Weights of a small transformer language model.
Size: 10 layers, width 64, 2 heads of 32, MLP 256 tanh GELU, vocabulary 1024, 0.631M parameters.
Architecture: learned positions, biases, tied embeddings.
Training: 101M tokens, 3077 steps.
Each number is 500 + 25 x the weight over the matrix's rms, rounded and kept within 0 to 999. Layers, rows and columns count from 0. Numbers have three digits each.

# layer 6 attention output, 64x64, rms 0.112, rows 0-63, columns 0-31
509495522476502474457496486508464529453483527469525504504498486477479478530492493539517501467484
478484460562508503469471546523495477474503516536493463550444457504513512553474551477485481492457
549470519536455516516491519486466464477501533530470477519516484546526512501499510507515549451501
496457499529483493488536458515484509480473571510488466508505547504492484548478493574479484461480
481525492496493488506457494439467523525485524427490487475481478521503475509471496523491476495484
514491471508524520482491524512486518470463528487556481499562481535470533505493501514490498521568
530493527521514481478514481509475482483478496464543501490492493465510477496517559492482481503508
500503471499499503478532499502523467484503462475486512507529491503504485479504502488478495486495
476482534521509459524448510497541503526488504465494523475451487530508517520471491473477483441525
512524519498511493517544532501527468509478517484501493535523517483494526485501500483500472500464
507464468490521529460540490469471493495473513527503469484496493528526526485504512481493506501477
494481506472496502499550520453516485462509508506474455483512494512438468500501542527540549497506
480499505504503500511507537513505483526493543505478462511497455487491513544522469488505485508502
462521523464491505452533482473469490529519496502494526510460473516514477486516517460481525480482
502483473481473549510483517471526482466514547505535527512498472500526444528512511508535475475506
495498504528553549527496489498503506532545497498511508482508512505515513537488485511518506509480
447480493525485543505490525487511479451485519475504517528522473495499485484534490525525515456504
511514550490509471500426510500485468485509518531462507494520514500460514540482494482505485514515
499511463520511507557501488457513499501527533497542491487489516517493508488517519530517492487488
499494467512500483507499514487533503465498513461459504478483481504543497516467517533499513466513
461506497517497443514478519504490495503510542510482514534504500532524488525467486476525494500497
476523501482490498472525479514491454518439540501484537549493477499517460516461469463472515544490
516471492538455506497494539482520479486469514528500485487481544526512456450437476526523481515478
483478472525470489486507535527481484497513489507500445495486504512478483463494507474475487512478
508460496492495446498506486491548515517518541503506497467519446480494487503509503512509496576493
490503517500495483520480463526488543512483524481505493540497502481517486520465511493496511498490
513500492492500474494502526512495467508497489497486491510524525463447490504465494512496465458479
470489509520434547450483534499534530524465564526518477481515498496503497503475509520499503503528
508494487536506484496496493476475515521455510504501469477508491474495463496540525547516536514489
473441527531508535468490510499468498541511514513501451522491486501552459529504475522502476507492
488476521520508522434501532501504522469519463466505498506529500570529503521498487522529492503510
506507528526492467477528503505489501499521468488526481504487463495474487522501467502487488515544
519496529493494471466469506487505491499529535465501535509494461528504514493485483497517488496572
495465522489512479494505507508511495480469504473542471537526481503496557550441496497541517500465
472537475520532478536470452545532511483531514496480480492491519573443481494525487471492500517487
495479468484458495555509544540505527503467500495470486498480539519489499494474535511497518519495
494473575500489474498483501465497475487500481498510465467504515505486508527476509478481523532510
477450538467551480465505540479507510488479494520508531510504523493541489499503501514496530473467
480516476516549472485524539505492516490495511528519482470485522477491467472475494550504510503538
496500524516469499485502494478454475486487501508503505494511516495465495510508488500526484534519
504453507494468475505473526498462510496488503480479536501532493507509483496527495473508479496486
485488499486495525468523543501493479477519544483476523465494555474481497513517464508494477510514
525473481481519459491527538498493503477462543542482540496501475493481500484515494501486498493527
485517543505491523501454509515509498460498480489465488500491526488501528519502514527466542504500
500489468498485482537512485488468513487460502535519507464539539482501530528487530445526454478478
492544521484499488469551492510500485481489531496512479459516476507501481505514522507530457485474
518539510498527510541494507465509497519470520473541512509491492489497498542516527473493462485524
501449474499497474513476527542472514505497480498465483526501476511506473467533506528507487555503
524458483472474512480520516491474506525494506506516452443491524542536510538526509561522509485498
514499485497512482510448498527539506464507514511515510505477493515484504485519454477519508480480
526496508470504512509526544477518503524558517478511501481536511523538490479489513488467527524475
498512499504492474528460515442549476460495497505482538544498493504481526459560517540515496501487
540517480564494505459529526533497494475491485490479501492494498485496531517488486500461523562462
458496496464529470490453501549525462468504464510519511499500530484536496523498491521506477523502
484511479526505502512463478508493467525456537544535485507522497492501479527500440519502500440527
507466525505519519489523526517448559500506518479491506498500466522443460514482506521499513455472
445502489507461464539472483499485488494476496458537509489498458520486532506506498504498516515491
517508486523490506518533480511460464487521500480461493479511521487498494469484497547544465529470
503504460480512518505518511497505515522491509457530516513466499455474508483485496415517491478520
502477541527505489500502541519505519519446498493474487488484465507511481503538464517477507507510
494476546501547544463487491499486467506455497450460473500443516518485488490486525500487451512524
496530493487457489495524486490522497507483543483517526500471499537503504524531449477499521487538
496519490467487485471473489502507482475476501543502487494528502515474476478507522481460528491495
459483517490538504487486483524498487520538471494514516543493538483505496514504528513541506527503